Weights of a small GPT-style language model, trained from scratch on English Wikipedia: 5 heads of 32.
Each number is 128 + 24 x the weight over its row's rms, rounded and kept within 0 to 255. Layers, rows and columns count from 0. Numbers have three digits each. The size before them is the row's rms in percent of the matrix's.

# up: layer 8 MLP up, 640x160, rms 0.062, rows 144-173, columns 0-39
# down: layer 8 MLP down (transposed), 640x160, rms 0.0617, rows 144-173, columns 0-39
up144 110:117111143136094120090138093107092103113090117112156134113116153147133089172117099157113132131122131115130101097189139162
down144 110:129173136163133153147121119126109114123127114102159116100062103139120131120144117131128223144093144129112125158156169141
up145 101:132177134134094136102122147123149113161146139110100133106113151143114149119096133084134131132121150121134120163099109149
down145 103:152122113138136110116116163120082140156066104146147116105176093097124147140181125124133145158115143141144113116140080129
up146 097:110135121120128140121148117156126066105094113132112141098081098110104156145140139163104126106081152121155136124143110165
down146 102:098128088148159162116117121140131151141140188131126127119142113091107123127095131158111115094160110166094134155116111129
up147 100:160103138131133132098190121138145086112093111112122154122125151099156143085148116141148114111121142122129162132114137124
down147 108:158103121129145113174113125121136161131096121158206107140143151144133115112129103119118136128136124115116132150079126130
up148 107:197171135127138120122141152118115132130149116076125107080117131141147157101123141139137139098086125143157143111141097142
down148 102:129077119088146139111128095112104140094156125122142098108112167140120109137113111114187101144117111105108120129163123110
up149 092:126132111112128111129154127125113137118106125143123145153138114132152156122131136110111119179113132151108130080135151125
down149 095:107135104109110123124166111152170135136162146168115161125103134121141137118106103144141146156094127113175079113090076149
up150 105:138104145133117139131132176105100147207094138116140116123131125122157134103122141128145109167153135096131142096139140118
down150 109:136113113122143154113130155141081140133107137181103104125111135173117144149087148136118203132136109140124110101112151136
up151 097:132123123133153131132147128062176131138107148122131109130110108117126101110158130146138145144153152134151144090147144132
down151 098:136163154101151127157119143155124125121115091159117131142142146111100120146165117114145085116076115122095106153138109144
up152 090:126137163154110141098140149131107124134142125092143141138130088142118147162152089108113168160187090152135176137128072168
down152 093:152136082136088133102121103106112155077122207125126145127113136120116116080081139103191128140121132150137111133089128114
up153 096:106044137118137118142119145158113147103141112104143157149150141129138150117132120090175127110137133110150143143059065081
down153 096:164142112128171153107145142120118109146130077107137104129082119105097121086123105119138140130137100119119129135135126154
up154 093:082118152110117121126136124140112099125152185137171127100136161157142156128086182133143109117136094135127139067150126148
down154 085:142144137124136130148097153124131163149123118103186108152124113105065118119096101083129168123173143082110123111166084108
up155 109:107106103125132141152108140181140116095184140109157112125165159140125125127142140144112131152114157128101097152142113104
down155 109:115161158187124125108127144099126142117128127109121111103145124104128131139141105181114100100140122135058103085118141154
up156 089:116114152108132126105108155134134166163113112111159135166154155150136095094126106125098094105162096176110156135159135139
down156 094:131118129176140131123141093118139123133142153129099103126122122132119150152175115149118114155151134172142131113136137098
up157 109:118100191119161148096117182129103111146178155142131124122148146104146094103172118145148122132116165087125093114116122135
down157 104:088134111139136149168111110126146097157132056141108136081089151129138094171138113129107111112136136150108163131129059137
up158 099:104133136095124131159130137134146105128106123131114132082098116053122149140127120109088115125105122109145174100085186149
down158 099:156069158134127127112168135172122086130102158152055096104076122100111177114118100130115111128103130126130127108138140074
up159 115:148151180153167161109133105141129137112154133089150153089145105154091143111120112148151121082115127149168121097155130141
down159 117:143088143137117135124098098130152104126143146114117159139149154114152126156108093130109111114132119139186124104125119083
up160 097:098124166169123101120115122161149156115110166109140101121175125134111127116134123112159119127098148127131113097171195113
down160 099:094122144161137131195121135136133133114157122121141112141080122086140145128132122105153086138151113128150151136147108159
up161 105:131131097119126089134146127131133148132135124122126123141119164100150133143096123113106168158152116179143119100126096164
down161 101:132126164123118154119099091118133087092084153120138146112122121133113127157140126126164121096111122098089130111171130146
up162 096:128119149097123121138132106151121150101109080121155155133130135141145134148077117086121131108136150144128105142115124130
down162 095:100120134096136168129103123134112180160106167116159161090134149105151140104132122187130127158084139146128148115148139139
up163 094:089151154174152129120102144129065147115121089177104158149085076153127097146154139127119106088119111163093116110119126130
down163 097:121111116148140081111103165100105148135125131141140069132136135153102148122082142111111161125111165169142116098167135169
up164 106:109105161142109139111140130083127158130144125146144112107150115093129132155113129118131103136142141172110080110162173115
down164 098:121129125157111119128142145157128135145127104091128126143065154120131103169132084127114104141153119114137171113145157167
up165 102:140102102116138167156135094123126131149115127129111140115143133114134141153105116131148129148107100105109156120163107146
down165 098:121122133150129132120121144079164124101156162107120088129109094142096129112118142110086086136131145130113134103143111104
up166 095:134121126130149173130141098146097132149173120100085130107133126137077135143146159158135121152152113119127137132108124171
down166 094:124139142130107125116133119114109114124089142124097159144115118127088146133133103095128143164099115124120111128106124134
up167 102:136147105138141055135148138097151153100142085156170160143125138111089108086126090098122124140174146173136119128169085164
down167 096:110160169136136102138086139105140126177134099133124091130156185129157059100152101116141126125098142150126137098119153108
up168 101:139112152109134135162143155092126100123137127158137146117129123149113152112119129074110084116142144128146048151127124172
down168 106:133130100156156205111155160138117112122113171118126143133160107154176160091147103145156137156140104088088119115141099100
up169 099:135139108137131138115120099168166131134129150157194089111118146123131104120145142161130100141118154096132140147090131106
down169 098:164086189138118121129129109135124123113149095101114132156142142124169115145129160114136148133136147133090126117090156121
up170 100:117173127115072113115111159138131138144126128140136100128100117094100127125160148151138162150136118154124114127084124129
down170 110:116152106128114121153147148126122150084089165139157054124143120107160117157160159110113134133065137133159152122088157070
up171 100:131111143124134125126113116208165128123110126135117164083150155125125117129083104137129127200122172168157103127120099164
down171 102:131146134149115097105148102165107081108135153160143141092199131116113116175154140155130160133158162103175114146139113116
up172 103:109170155105109168146128120135168149163131109117110147111126083140155103123173138136105163194138116130169117147173127131
down172 108:102106102129196111138101118109158135130130153150146166113120104119114122105150141153138095093142088122146149162104145138
up173 095:095121114091114109117148129166105127124120098122148112135168122136110169135109133129112112104116125151137108095103121178
down173 097:149167149153167107067155133110119132076091138165126107107146111092178118130100130166079131158112107106154139162111120116